Part of a small language model's weights.
Size: MLP 384 SwiGLU, vocabulary 4271.
Architecture: RMSNorm before each block, untied embeddings.
Training: a variant of Adam for these matrices, 111M tokens, 6794 steps.
Each number is 200 + 40 x the weight over its row's rms, rounded and kept within 0 to 999. Layers, rows and columns count from 0. The size before them is the row's rms in percent of the matrix's.

# layer 10 attention output (transposed), 192x192, rms 0.0645, rows 33-41,97-105,161-168, columns 96-191
086,198,179,172,198,193,240,255,186,237,218,210,290,227,234,226,154,193,182,247,115,177,183,187,156,162,197,164,222,253,228,221,224,114,211,169,200,196,182,205,260,220,165,199,195,227,162,208,219,247,180,169,207,207,133,123,169,149,158,207,177,171,260,203,204,189,232,216,188,225,148,199,202,296,175,223,189,236,205,236,198,156,228,144,208,182,216,167,177,219,173,210,137,177,255,237,240
103,233,222,164,140,213,185,211,191,203,236,219,141,156,174,223,210,200,243,188,205,143,222,169,251,125,176,210,244,246,198,195,195,169,160,293,176,203,195,270,204,204,239,143,150,128,197,137,226,131,158,217,159,223,181,186,239,176,261,270,219,237,183,200,246,247,195,210,187,210,226,244,214,183,230,133,231,186,133,255,110,224,188,143,187,120,177,190,235,128,256,159,202,163,163,158,171
100,209,147,190,167,245,232,218,155,196,154,115,136,202,169,203,191,183,187,226,259,190,184,207,220,134,176,148,199,177,222,183,145,264,139,157,267,158,229,228,250,182,203,158,275,177,151,155,217,152,238,210,265,188,191,124,168,146,236,230,211,132,151,207,120,253,160,201,180,266,231,201,275,211,232,153,175,158,155,152,303,215,172,252,202,245,268,198,223,199,166,141,171,192,204,200,219
087,179,191,154,251,212,186,237,158,171,246,156,153,158,200,229,240,254,161,218,138,193,200,215,280,137,225,184,249,244,207,195,191,154,182,247,198,233,226,180,177,252,271,187,109,238,210,218,220,211,218,210,157,243,234,298,152,225,213,195,150,236,155,221,222,154,216,161,149,182,191,153,121,220,132,231,166,276,252,219,247,151,229,254,131,195,194,156,146,208,181,270,155,174,215,157,240
087,195,164,125,238,185,187,198,176,187,200,108,225,182,144,185,304,196,213,215,246,212,191,257,193,143,146,139,168,201,228,190,196,221,160,242,264,105,141,136,182,187,211,140,245,236,217,192,160,205,215,217,205,193,200,185,214,243,279,270,209,189,231,181,183,205,264,181,217,337,225,197,229,178,192,165,236,138,136,272,174,220,155,158,205,200,190,164,180,241,237,146,201,291,225,199,229
078,186,188,271,193,166,231,138,202,192,152,168,166,230,252,235,210,254,227,233,166,210,229,190,187,216,169,174,146,207,179,160,208,169,119,252,221,160,228,171,203,242,203,196,220,233,221,187,218,155,178,152,198,224,155,158,211,265,171,203,192,176,165,188,94,210,189,163,211,136,128,241,210,299,211,186,218,185,174,148,126,190,195,236,179,199,210,162,221,97,222,131,174,235,275,165,169
093,158,184,222,171,134,247,210,182,161,162,151,184,218,147,171,268,180,211,227,229,264,232,203,199,213,146,178,198,196,184,224,115,157,234,275,244,167,190,216,204,218,172,249,199,207,151,144,227,209,234,181,226,267,158,241,183,203,139,270,231,185,168,185,165,202,187,223,107,197,204,211,288,233,246,194,240,156,237,148,141,134,173,188,220,254,222,209,181,249,265,118,156,198,172,189,189
095,190,233,215,270,198,185,173,188,233,140,250,178,176,233,118,217,149,183,196,178,194,169,195,245,233,229,176,245,185,137,203,215,123,191,185,205,211,114,176,156,265,149,217,217,171,140,173,188,295,206,160,181,185,163,244,169,131,261,131,167,197,274,220,224,146,280,238,222,215,207,162,157,221,229,178,205,234,193,149,160,212,206,171,247,215,205,239,139,265,245,263,171,235,288,224,231
098,164,254,268,286,252,224,159,195,205,189,162,187,270,219,168,190,180,226,194,240,185,202,175,181,262,229,202,199,220,208,141,186,199,204,234,183,213,242,158,242,212,172,291,181,229,244,199,195,287,158,223,276,175,217,242,124,250,271,212,266,251,172,168,170,181,212,184,157,202,159,280,228,224,183,191,182,210,270,237,267,167,245,291,163,211,136,214,239,218,126,232,167,197,208,200,176
106,160,224,247,196,165,212,218,175,177,159,197,212,279,259,211,184,236,250,212,242,192,148,153,283,152,174,178,250,285,234,298,237,183,181,225,234,211,161,150,265,210,169,254,230,117,240,140,141,192,230,153,227,204,140,155,170,187,183,221,135,267,280,156,212,195,249,176,137,260,172,203,210,253,164,201,145,158,200,271,195,181,233,193,203,198,213,237,168,237,159,281,192,203,252,196,217
124,235,225,239,140,252,261,182,201,208,159,201,217,177,160,225,253,220,199,286,187,162,165,255,192,198,127,194,221,183,178,216,192,198,202,182,175,305,177,207,197,196,217,212,184,218,199,151,190,151,226,192,198,178,229,191,206,240,179,206,258,187,259,237,223,178,199,284,174,209,196,194,242,170,201,126,242,190,179,183,173,209,172,167,132,177,163,213,232,186,323,200,167,104,222,193,62
114,171,202,226,212,202,224,234,239,198,171,125,172,217,129,242,181,189,220,181,287,232,165,290,225,138,264,215,193,214,196,209,190,170,209,179,235,242,234,179,194,189,180,218,222,187,256,152,221,139,235,132,257,226,139,219,135,78,234,213,190,154,218,119,164,178,201,104,176,233,196,172,156,180,177,196,183,184,199,233,200,170,211,214,183,135,291,203,167,211,178,222,176,279,215,258,242
119,131,200,176,245,248,225,203,162,193,235,156,203,220,255,122,237,215,151,213,175,141,132,124,237,198,212,153,174,244,192,245,151,192,248,179,245,193,149,260,197,273,247,210,122,190,163,276,164,185,218,177,161,278,292,284,165,216,178,147,183,246,241,179,228,231,130,189,166,269,257,168,187,237,210,140,254,179,220,233,237,205,167,203,189,206,177,156,172,128,246,184,217,158,186,140,120
135,155,167,173,196,157,185,170,194,180,186,144,152,179,190,223,286,139,205,177,74,168,162,211,202,263,204,160,178,233,233,238,227,199,224,232,223,186,179,230,253,132,173,215,194,205,207,187,199,273,200,245,138,188,232,206,213,246,186,171,233,250,157,215,231,175,288,138,150,280,114,159,251,169,191,211,158,220,190,208,194,205,220,247,206,221,168,201,189,254,211,177,204,321,179,178,238
110,245,225,263,229,229,182,276,245,235,208,193,207,233,225,192,209,261,180,269,233,278,157,223,189,152,96,161,270,188,178,166,209,233,137,207,249,226,191,104,101,181,220,204,167,172,203,167,255,161,170,153,241,201,180,214,191,223,242,163,163,178,247,267,174,210,150,194,180,122,168,230,214,265,181,179,214,194,180,184,210,254,172,154,212,236,170,172,212,156,221,216,231,229,203,179,170
110,238,233,233,130,248,191,218,204,286,208,273,210,241,187,229,269,213,229,282,237,298,175,171,216,181,86,167,264,168,182,268,164,258,182,175,214,178,229,200,105,277,184,230,158,178,215,205,181,212,146,251,219,210,241,310,201,139,225,164,166,146,216,225,260,191,222,194,181,234,199,199,155,191,262,153,200,224,275,169,234,167,192,164,201,144,278,190,192,215,246,147,185,241,171,250,213
109,186,253,195,177,218,241,135,221,159,144,233,215,136,145,169,166,238,290,204,176,186,212,135,231,193,197,191,199,214,142,202,214,156,188,206,154,166,225,204,144,234,210,122,178,162,196,175,189,284,173,140,174,193,161,188,222,164,180,237,190,208,232,228,169,208,240,239,323,238,290,198,199,179,276,148,163,193,190,209,185,76,164,225,242,241,244,245,189,213,211,192,195,264,195,183,189
111,221,232,137,228,263,119,185,149,236,205,208,180,239,213,227,205,198,196,243,253,202,183,205,221,227,237,134,264,254,223,196,252,162,195,177,235,278,162,185,179,261,235,278,150,210,210,141,259,218,140,204,269,190,201,224,132,136,233,156,209,163,156,233,229,146,222,164,173,224,201,221,182,221,206,159,242,143,203,191,216,234,227,241,139,155,272,193,196,238,190,226,160,214,174,227,198
083,174,218,228,173,175,241,206,182,193,182,195,211,260,231,190,164,237,251,226,221,196,156,202,259,150,183,160,217,272,213,248,237,147,209,198,190,223,169,170,240,203,163,228,229,159,217,115,159,219,187,157,229,187,121,143,191,182,157,224,111,228,306,156,207,190,233,187,194,232,146,221,205,276,179,212,147,193,227,260,184,131,229,149,195,205,220,201,159,220,165,277,164,210,226,200,258
091,254,235,189,180,230,241,179,209,197,172,226,160,172,190,231,208,206,181,238,162,111,183,215,199,195,126,194,248,192,161,144,176,190,164,212,137,298,205,212,229,206,222,204,159,195,213,138,219,157,229,195,170,206,235,172,208,225,217,268,213,189,224,240,251,215,199,235,175,228,228,205,246,144,251,86,264,202,187,215,156,209,194,161,132,143,141,217,220,172,333,149,190,147,198,178,102
092,201,162,219,208,196,231,190,220,169,181,82,166,195,123,212,171,159,240,180,280,214,170,302,219,139,198,190,192,207,219,209,186,205,192,184,263,221,239,211,225,159,195,162,217,160,213,150,214,196,243,116,272,180,133,162,158,83,227,197,225,115,180,124,111,215,182,143,173,265,237,173,196,167,203,164,185,185,153,214,258,178,176,223,187,172,257,221,227,219,195,191,157,253,216,241,208
084,116,204,143,209,226,250,225,155,204,200,158,199,220,244,156,237,253,188,228,147,132,153,130,291,172,226,193,196,231,179,201,136,163,207,202,250,182,166,234,173,315,230,177,91,214,178,272,166,215,228,188,180,263,305,276,168,221,160,178,175,241,244,204,235,194,131,160,176,216,240,129,186,272,188,161,201,224,235,224,248,169,170,205,159,194,225,161,160,123,218,232,211,134,168,103,168
100,195,168,175,225,156,188,176,170,149,217,120,191,206,163,207,288,151,196,204,108,178,182,243,214,249,205,139,155,207,234,226,244,212,203,230,249,177,170,214,253,107,209,188,250,250,208,201,177,247,208,214,148,158,208,198,207,255,217,220,208,240,157,190,179,154,275,153,193,310,167,196,259,159,185,168,162,185,208,214,195,215,203,216,177,209,134,184,179,252,233,151,189,338,188,195,226
074,203,193,295,219,185,195,215,285,210,199,179,214,243,255,220,189,258,201,238,219,248,183,225,195,172,107,162,244,208,184,145,203,200,125,257,241,212,212,123,120,212,196,177,203,198,219,137,236,170,180,142,214,233,213,192,211,243,242,165,174,161,229,246,176,230,150,180,160,111,150,250,195,258,197,179,236,181,198,199,213,265,187,186,221,253,165,163,243,136,244,201,247,243,199,204,175
083,177,208,247,143,198,225,236,206,208,190,244,180,232,162,187,268,226,221,280,259,254,161,212,216,205,98,193,242,164,188,263,146,228,199,234,228,171,249,214,137,282,187,207,201,210,237,163,206,214,179,209,210,273,233,304,230,152,195,232,190,160,203,196,240,190,228,182,132,200,189,252,210,207,240,160,212,247,285,198,200,170,201,146,219,183,270,193,219,216,279,118,197,242,177,257,142
091,187,263,216,211,209,194,147,186,198,133,218,211,122,165,168,183,208,250,199,160,148,174,134,264,216,169,177,251,225,146,213,212,133,187,220,165,194,200,192,143,251,197,171,152,149,185,155,187,262,182,142,177,174,164,172,182,116,206,177,155,206,262,225,205,206,280,242,283,241,284,168,178,199,250,171,187,218,170,182,178,120,188,248,231,229,263,270,165,230,211,205,170,233,207,198,187
# layer 10 attention value, 64x192, rms 0.106, rows 34-41, columns 96-191
105,154,157,173,171,136,173,158,231,235,182,211,255,146,176,199,246,187,211,210,188,242,149,188,195,148,228,170,216,246,234,193,269,149,145,173,188,178,249,238,221,263,222,272,184,197,178,148,189,128,145,214,121,197,207,183,146,264,188,191,260,264,244,217,249,193,192,191,218,158,181,179,210,228,132,177,184,199,165,238,198,229,112,206,241,196,225,258,216,252,173,152,198,237,235,221,227
097,230,206,203,255,194,179,208,256,225,130,180,164,192,192,195,211,174,201,204,258,221,192,251,225,223,208,259,222,220,139,176,176,210,186,210,113,263,217,197,169,110,234,213,191,204,275,166,189,265,246,202,199,211,175,219,92,183,170,230,207,170,181,155,162,225,116,183,182,209,204,199,196,150,123,239,191,204,164,197,175,267,187,226,187,112,219,165,223,206,258,251,256,280,203,267,178
100,186,207,224,120,171,170,252,214,250,213,190,193,227,254,212,178,174,174,220,199,187,154,167,209,172,151,257,238,244,243,263,263,218,160,173,121,162,150,232,194,237,156,155,150,156,234,172,151,253,161,212,247,275,257,192,211,183,205,112,268,229,210,209,262,201,249,213,177,212,275,182,180,281,216,190,175,165,196,154,162,223,157,215,189,250,184,253,221,166,234,235,277,235,245,206,137
110,203,179,177,229,224,189,154,185,243,225,241,178,275,218,212,155,194,177,210,157,254,281,175,189,237,167,194,163,259,208,193,184,216,217,285,221,155,150,153,235,250,196,245,227,210,193,227,221,231,198,189,228,231,280,177,261,207,144,240,177,126,145,193,182,265,231,231,171,178,202,168,221,200,196,186,202,100,185,154,192,192,218,234,237,212,186,212,199,264,234,167,203,231,263,216,214
091,181,210,199,136,196,288,233,204,169,198,108,250,230,193,152,138,201,217,178,194,199,136,231,237,214,208,138,219,208,241,170,254,204,181,227,243,206,178,236,222,188,277,143,226,203,229,203,150,138,178,96,258,150,211,206,211,186,139,234,221,203,279,226,163,137,186,220,174,236,233,227,207,210,200,168,193,224,218,239,245,221,227,235,183,192,243,226,188,187,215,150,106,226,193,188,217
101,194,178,218,175,202,240,273,203,199,225,223,225,243,220,275,277,212,211,258,195,194,146,144,199,170,267,234,225,143,198,213,189,219,212,189,231,175,245,189,130,276,247,177,224,203,187,254,146,167,256,166,174,167,155,153,261,144,168,234,242,226,135,223,206,125,219,258,169,240,288,269,213,189,207,170,193,279,143,135,234,324,221,267,186,120,241,209,209,215,237,199,202,242,272,220,164
099,232,143,232,206,236,278,188,228,222,172,207,283,130,214,190,215,194,281,189,200,146,150,192,266,175,170,204,194,257,230,167,229,154,215,214,242,208,119,249,178,198,138,259,157,182,231,119,198,226,261,249,124,181,150,214,211,139,181,255,207,150,168,276,203,150,214,197,181,191,214,175,223,139,183,206,185,164,226,209,199,164,230,148,201,175,138,258,218,136,254,194,144,189,177,230,237
096,192,192,274,151,205,146,208,128,203,180,152,142,228,184,206,217,158,150,235,153,158,143,197,209,253,156,133,251,178,143,196,205,184,251,202,157,236,180,227,209,169,229,277,196,228,213,182,198,228,171,189,135,101,206,190,175,120,216,185,251,229,166,209,264,200,192,216,182,190,210,131,139,166,228,185,192,148,204,190,234,321,235,250,213,176,210,149,190,233,177,198,191,233,194,222,282